Weights of a small GPT-style language model, trained from scratch on English Wikipedia.
Architecture: LayerNorm before each block, learned positions, no biases in attention or MLP.
Training: a variant of Adam for these matrices, 5769 steps.
Each number is 128 + 24 x the weight over its row's rms, rounded and kept within 0 to 255. Layers, rows and columns count from 0. The size above them is the row's rms in percent of the matrix's.

# layer 5 attention query, 128x128, rms 0.156, rows 113-127, columns 64-127
size [ 64  66  74  85  80  88  77  63  76  71  83  68  70  74  74]
[[193 144 117  98  99 120 128 204 151 154 140 117 142  88 146 133 140 133 126 149 161 134 134 124 131 149 137 112 147 130 100 177 140 162 140 133 139 104 160 148 156 167  85  87  87 146 142 113 109 119 151 149 124 134 166  94 147 110 171 120 126 126 100 126]
 [ 66 128  93  95 134 146 117 127 125 106 155 133 122  91 156 139 108 135 149 100 158 136 156 165 155 123  79 127 131 159 115 139 116  74 105  83 112 120 116 110 170 157 133 134 122 166 136 132 159 147 131 134 127 143 121 123 133 135 113  85 169 156 107 117]
 [146 111 128 116 105 113 150 188 140 142 142 132 137  80 122 123 139 154  95 105  87 127  81 106 147 149  90 109 161  95 146 115 140 127 147 130 137  98 140 127 101 130 114 125 122 133 131 122 105 111 184 126  98 155 151 104 119  45 152 134  93 127 120  48]
 [127 136 100 109 116 164 135 165 121 108  84 156 116 139 113 151 121 135 105 169 117 112 138 118 161 117 115 143 119 110 123 148 145 102 167 130 101 122 133 109 114 182 130 130 144 144 161  82 119 185 110 143 134 139 123 135 126  96  84 149 143 133  89 107]
 [138 133 132 173 107  79 131 114 143 172 129 150  98 170 105 145 141 137 143 136 123 134 147 169 112 130 170 170 113 172 109 138 179 145 115 111 175  95 120 170 132 141 123 102 115 124 129 160 155 118 159 135 104 122 142 118 158 159  92  94 148 130 106 182]
 [ 99 150 129 119 102 107 120  87 125 117 114 145 103 176 179 133 120 135 153  98 149 109 165 124 114 137 111 172  90 125 111  97 147 132 119 102 179 104 149 142 115 121  87  76 136 109 102 143 168 150 173 156 143 102 159 152 134 141 120 104 150 147 121 172]
 [124 151 144 142 147 117 128 103 182 118 143 133 101 127 105 139 127 103  93  94 126 132 178 151 127 177 148 101 121 167 103 114 130 135 129  99 127 113 123 119 121 153 145 164 137 133  93 169 113 163 137 105  93 167 126 117 108 146 133 121 140 163 128 154]
 [156 123 123 129 114 141 104 137 159 149 173 122 107 107  89 121 164 133 101 168  81 135 149 156 145 153 113  83  96 147 132 141 145 106  95 184 100 157 114 125  93 153 170 187 160 180 116 122 108 123 160 105  96 152 141  95 129 106 116 130 133 108 109 149]
 [102 109 106  91 140 161 140 132 105  93 167  92 120 116 156 146 134 143 101 131 102 128 159 186 126 126  68 126 134 106 132 100 140 116 137 138 145 146 166  86 118  87 134 110 143 117 190 123 132 125 139 136 128 125 116 122 122 123 136 148 103 112 104 161]
 [135 119 133 182 126 133 109 118 147 120 127 103 104 128 121 124 124 111  68 105 110  99 143 120  92 180 145  55  76 147 107 105 161 173 133 142 147 156 139 144 114 103 162 122 149 106 132 139 119  89 155 137 117 133 134 135 122 118 104 113 119 123 142 163]
 [116 125 114 161 101 108 122  91 109 120 109 146 103 157  77 148 156 151 158 155  85 102 109 150 122 140 138 183 108 133 100 115 144 161  97 162 144 112  95 149 171 186 155 140 156 115 159 170 149 115 122 127 152 144 121 132  57 160 147  87 132 153 169 149]
 [115 111 107 117 158 141 103 124 124 123  76 151 105  96 122 147 109 164  92 128 164 119 172 131 106 138 140  85 139 138 133 119 154  88 113 118 126 111 145 132 150 114 158 127 123 159 128 117 158 174  73 119 108 136 124 137 129 128  82  91 128 135  88  94]
 [150 100 151 172 122  89  94 133 111 112 126 125 166  99  86 160 134 151 122  91  95 111 115  80 126 150 128 103 106 126 130  93 159 181 109 134 177 159 102 115 137 156 132  95 111 146 141 143 139 102 122 106 161 127 130 121 127 129 176 143  82 117 145 146]
 [114 117  97 164 149 114 139  76 141 100  94 139 127 175 108 165 108 122 131 173 121 112 102 150 126 114 140 158  94 142 116 120 105 177 126 138 126 120 117 131 102 177 151 156 138 104 145 181 159 146 114 131 119 144 106 126  90 141  94  87 156 147 118 137]
 [ 77 140 104 109 124 148 109 116 120 111 120 166 133 131 176  87 129 127 123 100 166 201 168 154 138 102 114 149 135 148 155 111 115  86  87 109  97 114 134 147 152 118  89 121 132 112 101  95 113 151 130 139 118  64 136 142 152 125  96 105 140 135 145 122]]
# layer 5 attention key, 128x128, rms 0.144, rows 113-127, columns 64-127
size [ 85  76  79  92  91  95  88  84  85  81  83  80  77  76  82]
[[132  96 128 140   0 100 148 119 146 164 142 143 108 116 117 124 154 131 136 123 110 125 138 139 160 129 124 127 120 151 125 140 124 142 120 123 157 147 133 126 118 139 151 129 208 119 123 145 122 122 163 114 116 126 140 100 111  94 134 124 139 144 123 155]
 [ 69 145 127 187 198 120 142 140 122  83 100 132 146 123 158 128 138 136 114 151 126 118 131 123  97 128 130 106 132 131 127 105 141 105 123 137 138 110 142 152 103 126  97 137  44 122 124 121 124 149  84 138 123 150 161 134 145 160 122 157 131 117 137 124]
 [104 129 114 100 238 125 126 147 137 132  96 150 134 102 141 133 146 106 119 118 115 139 129 165 144 111  81 152  85 132 124 116 132 144 141 126 141 165 125 106  93 113 133 113  76 116 109 120 154 136 117 101 131 123 127 111 148  97 153 110 130 110 135 139]
 [114 113 185 135 121 115 124 147 133 145 149  81  93 107 167 131 126  95 130 112 122 135 148 128 127 150  75 141  99  97 149 126 143 103 135 155 142 134 120 163 126 133 109 115 103 133 109 103 149 150  97 134 150 159 146 123 134 144  87 134 111  85 113 138]
 [128 116 140 135   0 119 143 111 136 139 128 155  98 142 119 130 151 155 145 129 139 122 143 157 148 146 138 109 119 139 120 130 134 129 134 127 135 141 124 110 141 130 135 133 245 131 109 142 127 115 145 123 148 128 133 116  96 102 143 114 109 146 135 131]
 [109 122 135 132   0 118 142 120 123 126 147 142  94 132 130 140 148 146 136 121 107 139 146 139 117 118 107 151 124 108 133 130 141 135 144 142 147 135 103 112 143 113 130 114 221 125 140 138 130 140 133 123 156 128 128 116  89 101 125 114 119 145 136  96]
 [114 100 127 139 185 136 110 173 149 109 140 124 136 158  98 136 124 103 131 129 131 159 117 132 107 158 163  87 144 120 128 110 123 144 121 101 130 113 119 101  88 128 114 129  99 167 136 167 153 134  81 147 151 157 141 133 180 151 121 101 133 120 104 146]
 [129 103 119 129 255 134 104 139 129 111 127 125 148 155 119 143 142 114 125 144 141 134 106 129 120 137 120 108 113 112 138 124 121 146 144 103 121 121 148 113 115 126 127 135  70 132 114 129 120 128 127 124 134 149 142 137 147 141 122 136 113 123 125 114]
 [127 144 134 168 248 133 113 137 148 106 129 114 128  86 157 118 138 107  55 128 115 118 148 103  89 135  75 116 171 113 133 123 152 135 115 134 148 133 125 129 130 112 117  90  82  99 122  93 128 134 139 124 117 136 121 153 141 132 123 125  94 115 111 117]
 [161 122  96 156 253 151 131 156 146 105 136 132 112 126 141 136 145 102 107 147 136 151 129 148 118 147 123  80 157 130 122 120 145 128 135 102 122  99 137  84 128  93 124 155  87 130 149 110 140 117 130 114 133 148 140 114 148 146 122 115 136 107 113 125]
 [134 110 135 137 149 134 163 119  96 110 130 123  97 115 105 141 158 129 146 108 148 109 124 134 157 136 121 129 130 102 123 128 136 127 157 133 132 130 118 135 136 115 135 155 194 118 127 109 122 105  76 110 176 141 124 143  92 147 135 140  77 102 118 120]
 [114 150 143 152 199 141 127 116 165 116 105 124 150 152 160 108 122 148 130 119 143 121 147 120 133 130 163 108 120 119 120  94 130 115 137  94 126 107 126 128 128 128 122 150  67 132 114 118 120 140 132 138 133 132 152 118 146 153 115 156 134 102 117 147]
 [124 123 129 108 255 135 166 115 146 121 131 140 145 134 115 117 135 150 129 105 124 143 147 135 138 161 158 130 167 140 100  92 133 134 138  71 134 140 180 149 154 104 123 152  90 117 129 107 125 115 110 130 122  89 106 138 105 106 120 153  90  91 133 113]
 [177 142 144 189  89 137 130 157 152 122 105 112 116 143 158 109 139 111 118  86 164 118 153 128 157 154 153 127 127 112 143 111 163  94 152 155 129  79 128 150 114 139 124 149 144  95 132 124 124 129  89 145 168 127 127 116 100 173  79 115 112 136 103 165]
 [ 86 118 165 137   4 184 130  99 140 137 108 122 144 119  96 113 116 162 135 125 113 121 172 131 106  84 128 123 119 132 144 139 107 121 121 105  95 107 132 130 143 111 100 134 191 114 106 109  91 135 129 135 130 126 158 135 124 106 133 135 151 137 127  94]]
# layer 5 attention value, 128x128, rms 0.15, rows 64-101, columns 64-127
size [ 81  79  81  91  93 113  86 101  97  98  93  98  91  90  84  85  84  93  77 104 108  96  75  79 115  74  94 118 114  91 115  99  96 105 102  94 115  95]
[[125 166 137  78 111  85 116  95 156  91 166  83 124 135 123 146 100  91 171 168 113 146 117 148 116 147  80 194 110 110 131 135 162 107 129 161  98 125 106 160 158  90 108 161 133 143 141 127 117 110 105 135 139 125  97 148 144 158 140 103 132 102  88  76]
 [132 139 134 103 127 141 126  86  96 148 159 106 131 132 106 179 171 101 149 160  89 121  98 183 113 125  95 120 135 126 129 154 155 124 143 103  63 127 155 145 172  81 168 111 114 123 133 163 182 112 136 131 123 115 119 117 152 125 150 109 154 119  96 142]
 [144 126  72 132 138 114 119 113 128 157 125 134 168 120 119 135 164  96 112 139 122  88  96  94 112 104 125 132 115 159 158 138 123 159  94 144  94 165 108 116 100 107 140 110 113 107 107 118 183 112 175 115 127 142 118 105 123 163 129 129 153 130 116 123]
 [133 158 107  97 101 136 167 145 113 120 159 151  99 128 142 127 152 132 125  92 154 118 143 168 111  62 108 128 130 116 113 135 140  96 172  81 132 117 101 116 144  95 162 125 148 127 117 137 134 128 136 140 139 124 109 161 139 130 130 139 112 155 141 132]
 [151 113  86 154 131 120 123  99 121 170 125 142 182 129  91 153 149 139 137 170 106 115  58 111 155 151 165 144 142 145 157 142 126 110 130 136 113 138 104 107 168 143 139 177 112 127 136  78 149  85 160 129 136 135 155 115 108  96 117 128 109 127  95 106]
 [112 118 157 140 128  94 147 144 117 143 108 130  90 127 130  56 123 148 109 105 142 160 155 175 120 109 119 117 152 118 102 114 106 151 139 126 162 113 125 164 124 158 111 126 136 136 117 157  77 102 108 135 125 136 172 146 150 140 115 145 106 122 153 140]
 [137 126 120  84 116 164 149 122 107 141 160 128 107 129 127 126 143 164 111 115 108 105 139 150 128  93  88 166 114 160  79 146 119 111 185 115  84 122  97 110 140 111 159 145 150 159 148 130 115 152 106 134 157 124 101 159 138 144 139 145  93 145 159 119]
 [157 133 167 101 122 148 118 170 112 106  99 121  98 116 150 105 147 138 132 109 157 148 147 100 110 139  92 100 111 117  98 127 153 115 118 125 131 102 105 116  79 134  83 134 129 112  90 157 115 149 118 128 158 113  70 128 127 180 136 125 163 115 170 122]
 [137  77 137 127 115 113 131 137 165 131 126 137 131 118 112 150 146 168 110 129 102 156 119 103 151 178 159 101 118 120 140 142 119 144  82 120 134 118 156 110 116 139 115 138 128 128 100 105  96 106 105 130 121 160 178  77  84 104 124 118 115 138 111 115]
 [140 181 110 137 108  78 105 138 147 101 120 140 144 120 144 147 112  91 135 135 167 146 138  89 113 111 116 109 105 100 157 126 175 129 104 148 179 134  67 126  98 133  85 140 112 129  90 120 126  93 144 130 110 159  99 116 110 146 138 116 143 105 144  99]
 [121 137 137 159 139 135 143 122 114 153 109 110 160 123 101  89 138 124 100 134 144 157  94  93 130 158 162 134 180 142 110 102 103  97 107 140 172 135 123 167 141 142 123 166 145 114 125 137 135  93 112 114 109 114 173 151 125 111 103 151 112 161 139 129]
 [130 122 102 160 147 130  96 129  90 171  82 171 139 129 139 135 150 154  82 128 128 147 124 130  92 134 185  84 128 135 123 152 111 166 104 150 200 132 106 143 110 173 130 103 109 143 127 163 112 118 165 107 105 161 180 101 112 121 130 110 121 136 189 147]
 [ 96 169 102 139 124 107 128 121  61 135 107 117 134 120  85 114 142 173 111 153 124 133 135 155 123 137 139 136 142  94 163 130 126 133 126 147 128 165 131 163 133 146 149 158 134 108 116 171 122  88 132 140 120 118 135 134 159 141 125 130 100 146 142 142]
 [123 156 108 201 141  86 118 109 170 128 116 119 153 131 103 157 125 118 172 143 140  93  83  47 126 128 154 155 127 115 173 127 143 105 113 166 139 150 115 122 115 122 115 172 111 105 126  73 158 122 109 121 158 140 136 117  91 119 126 113 133 118 115 136]
 [144  93 121 110 123 138  86 118 138 123  99 120 107 123 127 138 148 110 154 172 110 118 127  93  99  92 143  94 107  67 177 149 148 169 130 155 115 134  89 125 111 113 126 107 122 144 118 153  79 155 133 127 135 170  93 139 122 128 120 104 196 123 159 167]
 [126 134 141 157 142 112 138 128  65 149 103 119 127 140 106 122 122 158  85 108 148 165 143 140 124 170 160 118 168 152  89  76  82 129 113 126 160 128 187 140 134 177 140 130 118 132 158 155 138 147 121 110 104 116 185 113 126 115  98 151  90 171 123 172]
 [127 102 123 123 135 103 119 142 112 117 166  87 116 124 116 143 102 202 117 136 127 131 172 160 147  95  74 164 136 145  94 151 142 144 146 133 142 119 137 131 187 162 153 136 123  84 113 148  65 150 125 130 106 139 136 115 118 136 112 131 127 123 168 125]
 [114 120 136 128 128 117  94 111 153 130 127 189 132 138 139 132 120  96 135 134  87 145 116 125 114 118 140  74 123  96 179 161 116 170 105 135 203 129  97 143 132 119 103 105 137 173 136 143 137  99 147 133  79 163 176 122 118 122 139  92 130 124 155 124]
 [138 141 152 138 133  99 122 115  86 120  45  96  93 130 157 112 151 145  90 129 152 136 143 109 118 143 104  78 115 104  90 128 145 155 105 150 132 115 141 156  91 154 101 116 114 115  87 171 101 121 155  97 130  99 137  94 128 182 117 115 156 124 135 136]
 [111  87 117 127 134 158 134 120 138 136 112 134 147 132 138 143 154  89  90 120 124 160 113 160 171 155 151  61 135 155 140 103 135 151  89 105 136 122 134 107  78 122  95 105 132 141 103 111 127  55 153 111  81 116 158  95 138 128 146 126 132 113 103 109]
 [ 96 126 160  94 115 139 151 130 160 105 164 133 113 138 155 113 108  79 154 135 149 125 119 188 138  87 101 130 138  99 147 127 134 138 146  98 136 104 139 141 174  73 132 131 141 128 124 135 136 101 123 149 119 122 119 143 162 121 128 127 119 102 109 138]
 [124 110 115 114 117 104  91 127 137 143 131 158 106 114 104 104 141 164 165 154 101 123 102 136 118  79  92 168 106 116 110 191 109 140 144 179 123 108 103 154 149 124 120 169 116 113 131 107  77 175 114 128 177 155 132 147  89 152 145 124 145 130 154  97]
 [148 148 143  80 110 102  90 117  95  90  94  99 100 124 153 138 120 112 122 150 142 156 120 125 120 166  74 153 101 138  91 125 138 135 116 163  91 114 119 115 148 126 107 125 121 161 138 146 130 180 147 104 133 108 113 115 132 183 118 121 156  91  97  81]
 [140  83 103 117 115 124 108 115 144 139 166 151 129 127  77 152 135 109 117 178  48 140  99 121 143 149 115  74 113 118 170 131 108 158  91 124 111 131 154 112  94 123 149 118 142 157 111 153 142 120 140 144 105 164 114 102  96  84 142 136 162 139 156 125]
 [125 104 141 126 149 146 135 105 118 142 127  95 105 127 144 135 125 176  77 136 138 155 157 167 135 161  85 112 157 203  81  91  77 150 125 106 147 139 143 120 132 145 131 136 126 141 112 126 120 109 157 117  75 114 161 107 146 121 152 158  59 169 117 122]
 [155 124 166 112 136 148 143 127 154 125 129 103 150 136 142 117 125 141 161  81 153 150 141 113  88 158 140 114 119 110 120  88 120 120 113  99 112 129 137 116 104 142  99 141 138 134 110 132 149 106 135 131 145 109 138 141  99 124  97 132  65 158 112 152]
 [126 103 156 113 129 157 137 132 119 147 133 115 109 139 154  91 155 160 154 122 119 125 139 154 113 115 131 145 131 146  83 153 101 114 179 138  76 107 132 151 119 125 122 130 131 151 152 118  95 186 133 101 159 118 133 165 139 143 106 123 105 139 124 142]
 [112 141  88 113 123 133 120 117 101 136 162 137 127 134 117 165 126 141  41 122 121 123 145 174 111 124 132 120 129 189 132 120 110 139  92  97 125 123 145 135 178  96 185 115 130 156 143 144 183 112 132 117  95 126 167  99 120 162 159  96 122 124 143 157]
 [122 152 147 117 134 115 117 161 161 117 158 117 138 117 155 148 121 134  87  81 192 138 151 129 111 142 129  82 146 202 115 106 130 112  85 108 136  89 148 137 146  96 120 109 128 143 103 100 137  95 124 121  73 120 153  87 137 181 157 134  97 138  74 115]
 [173 122 124 132 134 132 147 120 114 168 119 171  87 120  98 112 155 136 124 148  93 113 114 109 109 118 116 146 137 119 122 137  71 134 163 105 103 126 121 107 172 123 192 144 140 140 161 119 162 158 134 132 148 128 153 135 114 107 113 128 101 156 139 158]
 [102 145  99 156 124 115 112 123 114 125 123 154 115 123 112 120 118  88 146 144 158  94 120 119 112  77 114 134 110 104 170 133 126 168 145 130 153 138 159 108  88 101 167 131 118 114 132 168 169 219 127 121 150 142 123 107  99 127 120 150 175 110 156 157]
 [140  94 139 180 140 168 151 128 118 120 112 111 124 137 136 115 118 140 140 131 135  97 168 111 152 117 146 172 142  74 120 114 142 149 180 131 134 154 142  89 107 147 110 130 117  93 145 132 148 161 107 133 164 110 105 137 127 112 110 141 125 110 162 175]
 [146 162  94 118 116 154 105 120  50 151 102 116 142 132 106 153 165 140  76 144 137 131 119 156 137 132 134 147  99 126  81 147 136 128 125 113 100 124 119 142 169 143 150 147 106 109 128 157 161 127 170  95  99 127 146 128 111 135 114 104 170 135 157 155]
 [104 170 107 154 127 111 137 114 128 115 160 150 159 149  93 131 114 148 159 127 115 132  83 140 143 106 163 166 148  93 166 151 162  99 156 172 192 163 100 151 118 116 118 146 144 119 147 120  96  76  94 137 143 157 146 166 130  93 136 107 130 121 170 100]
 [143 141 118 138 116 124 129 146 131 101 115 119 125 139 131 114 120 119 141 142 166 115 174 115 144 103  93 156 111  75 128 123 181 111 180 110 111 121 134  95  95 108 115 134 121  87 130 129 153 162 117 130 169 129  73 104  96 113 117 136 167 115 178 147]
 [140 136 130  89 125 146 111 121 127 130 141 117  83 142 161 134 125 139 108 113 147 102 193 125  80  76  81 133  78 144 123 119 121 153 143 105 131 149  83  94 113 124 140  93 125 164 115 154 139 103 169 114 109 132 123 131 137 171 139 129 119 116 172 133]
 [109 127 149 123 125 175 146 124 130 120 148 138 129 127 153 128 124  88 152 122 138 102 100 139 114 102  99 101 136 130 160  93 136 149 144 115 164 180 119  99 102  94 107 119 136 137 105 148 137  86 118 153 136 121  86 156 178 114 160 174  92 114 116 128]
 [161  92 115 149 132 145 115 121 140 164 120 177 127 133 120 152 144 133 141 135  72 153 100 136 126 130 180  99 110 120 141 144  78 202 109 136 155 158 120  99 123 169 125 156 132 155 108 140 156  88 148 116 105 185 198 130  98 120 113 119 115 123 147 142]]
# layer 5 attention output (transposed), 128x128, rms 0.14, rows 64-100, columns 64-127
size [ 83  74  87  93  99 114  87  97  96  98  90  99  92  92  82  86  85  87  77 104 103  93  79  81 109  75  94 114 115  94 117  95 102 101  96  95 122]
[[119 114 109 132 165 147 155 120 128 121 143 120 123 136 134 124 124 159 156  88 147 134 177  89 113 174 167 113 127 142  93 114 127 146 108  99 184 121 129 132 138 154 154 122 130 115 117 126  95 113 137 128  97 115 160  90 138 139 125 108 105 115 121 168]
 [ 91 121 128 134  75 153 172 100 113 144 109 119 129 153 121  84 128 133 152  92 170 159 171 122 108 175 164  95 124 159 132 112 122  99 113 111 144 116 108 142 132 133 115 119 153  90 131 111 114 137 111 155  91 108 115 145 130 156 110 135 126 155 140 144]
 [ 93 147 176 132  38 155 145  81  95 161 131 126 114 109 111  96 141 134 134 101 127 140 175 166 110 148 140 122 131 145 152 125 139  90 102 142 171 104 127 143 151 105 112 134 221 128 151  94 113 158 127 111 116 139 124 144 122 109 119 147 114 119 132 120]
 [139 140 122 131 222  95 120 137 147 110 103 135 142 137 124 104 139  94 149 129 145 136  91 132  93 144 140 113 174 127 148 128 108 139 131 161 101 128 146 116  93  99 120 119  51 112 145 129 101  98 100 134 109 134 136 131 139 137 147 124 148 144 152 141]
 [ 83 118 177 102  93 180 149 108 136 134  98 128  74 133 130 102 129 140  83 130 108 126 198 166 126 119 105 117 120 142 134 135 163  91 137 138 142 131 132 146 116 164 140 137 159 150 142 123 128 165 136  99 115 110 123 150 121 130  99 135 107 142 109 134]
 [188 115  76 151 120 116 106 134 153 118 159 151 189 105 145 157 119 136 150 120 132 151  67 145 109 113 138 126 151 106 142 111 123 132 111 110 154 159 166  96 113  76 110  99  81 146 114 114 115 100 117 141 160 136 106 137 127 118 158 107 124  93 163 114]
 [155 130 141 150 186 112 142 160 176  98  93 135 169 123 109 110 124  95 128 129 158 133 112 148 104 101 137 107 157 128 130 119 145 147 120 125 148 119 150 118 114 111 157 150  77  98 141 152 108  92 142 136 138 103 139  89 130 144 161 122 156 151 126 146]
 [157 134  81 152 179 108 121 153 115 104 171 117 151 125 159 198 147 125 117 133 100 119  58 119 165 133 116 130  87  77 133 121 104 141 139  74 107 104 125 112 131 115 118  84 102 112 104 151 120  99 110 134 126 137 120 102 187  92 152 125 120  90 144 139]
 [137 130 104 137 172 137 134 123  85 130 118 120 115 127 176 139 121 142  96 118 105 114  93 118 154 123 104 125 117 134 126 126 131 114 152 127 109  97 109 118 156 126 119 120  10 116 119 119 159 118  97 143 133 123 128 171 129 139 123 146 137  96 144 134]
 [124 133 127 110 164 156  99 127 105 130 162 117 107 136 172 153 141 161 116 123 108 111 138 115 133 161 152 140 118 102 134 134  88 115 112 139 110 102 132 118 123 146 133 103 122 147 116  88 110 151 117 114 109 115 151  81 169  86 104 138  95 103 116 135]
 [148 146 137  92 136 142 122 121 120 150 129 131 100 107 138 101 142 134 120 135  81 129  96 158 119 101  95 117 118 122 175 164 181 150 159 126 122 158 158 113 118 102 114 106 100 155 140 100 119 118 129  93 127 157 156 160 128 158  94 120 125  90 105 118]
 [122 128 141 112  64 140  97 122 125 161 148 128 153 135 163  87 114 132 129 129 135 110 116 120 129  82 138 142 119  99 136 117 140 116 104 128 118 142 148 121 135 103 109 118 187 123 134  97 165 146 125 127 151 127 112 156 127 104 121 152 122 150  97  96]
 [145  85 144 111 100 125 121 108 166 149 157 138 157 126 125 116 127 122 163 102 169 178 129 167  91 151 146 122 143 126 154 130 116  92  95 101 181 116 157 114  91  88 119 106 112 161 117  82  92 150 154 131 126 106 140 138 151 124 130 115  98 107 122 118]
 [ 87 154 157 117 107 142 103  90  97 127 128 138  69 139 136 134 113 137  77 138  94 125 206 158 105 145 114 141 118 151 115 131 137 133 137 169 155 126 121 131 136 176 149 131 194 159 157 142 126 164 148 120 103 153 161 137  91 122  90 131 112 116  97 125]
 [ 78 134 140 189 106 106 127 116  84 151 132 129 156 152 153 107 147 109 147 146 183 137 154  97 124 131 166 170 113 150  93 133 106 115  95 105 156 129 123 118 147 125 124 113 152  80 158 113 144 133 148 154 100 141 117 141 141 140 143 122  98 114 103 117]
 [141 134 148  99 105 138 102 152 134 140 134 133 163 102 118 119 126 145 127 163  96 123  97 129 131  86  91 151 100 114 158 136 149 135 129 113 111 171 130 128 133 122  98 136 136 153 113 128 134 144 121 111 153 148 117 167  94 146 122 123 135 149 108  76]
 [173 105 122 142 105 134 146 169 165 150  99 134 186 152 118 161 131 143 132 111 146 168  89 110  97 144 173 114 137 119 110 116 111 127 114 126 137 130 144 121 101 128 136 132 126 141 118 126 129 126 142 131 140 121 134 140 118 142 185 165 108 160 129 143]
 [ 98 134 109 123 100 126 118  97  92 130 147 120 103 124 196  90 122 148 137 111 165  95 167 102 134 117 160 133 139 143 104 112 116 121 101 152 109 127 114 127 150 105  91 118 119  87 150  82 176 128 117 164 133 128 131 138 111 108  87 135 143 118 124 136]
 [139 112 101 160 104 109 133 129 102 157 162 125 174 148 148 181 137 142 143 127 118 153  88 135 164 171 158 121 102  96 147 110 107 116  91  52 149 128 156 131 137 123  93  91 171 100  97 119 105 138 109 124 137 147 105 151 155  97 125 117  95 104 127 126]
 [120 122  91 124  85 145 147 115 102 124 113 132 100 113 157 124 131 144 135 124 101 111 100 121 187 143 115 135 118 126 166 135 125  88 145 102  86 103  97 133 159 144 103 144 118 130  87 117 151 152  71 141 150 118  91 153 168 117  77 119 144 109 136 122]
 [149 112  80 139 153  97 144 119 147 122 118 135 101 135 124 122 143 122 148 111 142 157 139 112 127 175 147  94 172 141 116 115  88 121 127 141 119 150 127 133  94 112  88 109  96 128 134 126 114 109 118 161 111 127 115 128 140 127 131 127 152 126 172 161]
 [158 107 140 154 168 122 149 111 142 126 124 123 161 143 142 155 109 138 107  89 154 130 164 142  77 129 163  99 133 134  77  91 161 149 100 142 204 125 154 113 130 104 147 100 104 103 162 143 144 114 156 128 132 120 123 123 127 121 164 140 116 112 135 158]
 [137 122 122 124 153 137 163 138 103 146 148  91 166 148 129 140 135 158 149 114 133 114 131  84 149 154 135 118 101 106 103 114 145 149 106  64 145 111 149 155 149 139 136 132 154  93 106 129  92 111 124 111 129 126 118  97 160 124 139 117 109 125 120 143]
 [ 88 136 139 143 174 152 157 104 110 140  87 118 134 119 137  89 147 123 126 113 168 113 171 129 144 112 155 123  82 166 124 158 117  78 131 105 126 111 105 133 172 120 107 122  32  76 132  89 154 123 125 149 124 121 131 153 133 152 119 127 146 107 110 121]
 [185 128 127 119  88 121 139 175 143 136  71 130 169 115 113 104 117 139 142 132 118 134  72 127 137 102 134 130  94 122 158 146 146 124 134 113 128 111 146 166 147 139 130 145 150 155 120 117 128 139 120 129 175  87 114 142 122 144 134 151 168 138 139 124]
 [124 166 132 129 145 104  88 153  97 112 140 136 109 110 127 132 140 154 117 135  80 131  67 117 143  95  70 152 134 134 154 170 110 142 177 137 113 139 140 149 143 121 133 121 100 121 142 138 129  88 115 112 126 147 140 138 127 120 157  95 150 105 131 119]
 [145 128 122 160 122  79 113 151 126 109 124 154 168 126  96 139  93 118 148 136 148 135 102 120 105  82 126 120 155 116 119 114 174 168 114 133 172 150 161 124 133 119 166 129 142 101 154 176 135  92 139 145 155 140  93 113 102 147 165 113 158 132 133 123]
 [128 141 132  92 122 134 155 108 126 160  89 116 145 112 117  63 127 127 151 121 140 145 133 134 115 160 138 132 131 134 136 115 106 121  88 141 102 116 107 165 108  90  85 168 134  92 107 119 112 149  98 137 124 100 140 175 113 130 135 172 175 197 101 141]
 [180 139  76  95 111 118 133 136  80 123 135 146 111 114 130 127 132 150 144 115  78 117  89 122 156 146 125 156 117 102 156 107 104 158 110 176 102  95  99 147 127 117 123 128 148 133 108 132  98 107  79 117 147 107 129 123 125 127 135 155 171 136 162 162]
 [ 91 139 180 144 166 120 135 113 143 130 103 117 152 122 111  83 122 104 118 152 140 146 152 157  97 106 119 107 121 139 129 132 167 118 133 134 150 150 153 145 114 100 102 139  80 109 172 125 121 128 134 125 111 145 119 167  86 130 146 131 154 156 132 120]
 [123 141 165 146 173  94 113  93 133 166 162 117 155 126  96 126 118 108 128 138 154 130 185 144  90 140 166 134 151 130  94 121 119 110  98 131 123 144 120 121 129 128  90 121 138 107 140 129 119 146 145 142 116 187 139 152 118 108 131 140 126 163 132  96]
 [ 89 130 144 170 104  97  94 150 196 121 122 130 134 136 103 171 110  97 104 168 125 156 141 147 124 121 117 140 139 123 103 109 110 121 159  99 104 152 136 136 111 172 122 150 165 162 123 171 140 157 163 137 134 160 119 111 122 113 134 132 123 156 119  91]
 [128 137 161  99 116 144 169 139 153 189 120  99 157 146 138 106 145 132 120 119 116 154 115 120 122 182 136  87 129 121 143 127 142 112 103  92 122 126 158 129 107 108 117 132 136 116 121  92 107 161 113 105 116 119 126 168 150 138 118 157  86 175  96 128]
 [121 135 111 103 128 147  90 119 155 105 145 163  97 120 157 120 103 126 118 118 162 118 171 155  64 120 114 120 160 154 136 141 132 142 138 162 115 148 137  84  94 151 171 116  98 152 140 113 139 130 157 138 111 136 182 117 124 157  83 109  96 105  92 129]
 [ 98 141 131 160 219 108  94 154 173 115 136 122 145 141 120 181 121  89 101 154 111 135 122 121 116 152 134 115 133 117  98 132  92 113 152 100 103 138 125 114 103 181 132 141  74 142 114 160 125 143 134 137 119 178 139 118 154 126 129 134 112 143 120 115]
 [127 140 136 143 111 104 119 130 131 123 121 131 170 130 149 112 139 138 172 116 142 152  81 121 119 148 173 134 156 105 120 126  92 120  99 110 124  97 154 162 138 113 106 142 157 106 138 102 101 136 108 129 132 106 131 111 137  72 157 133 137 150 134 138]
 [139 144 108 153 105 103 118 111 141 112 124 142 107 124 125  93 156 114 162 111 158 144 140 175 133 111 144 125 142 136 178 141 101 112 132 126 118 115 134 127 128 112 103 101 162 141 127  97 107 130 137 155 123 107 139  73 166 118 108 106 154  92 169 133]]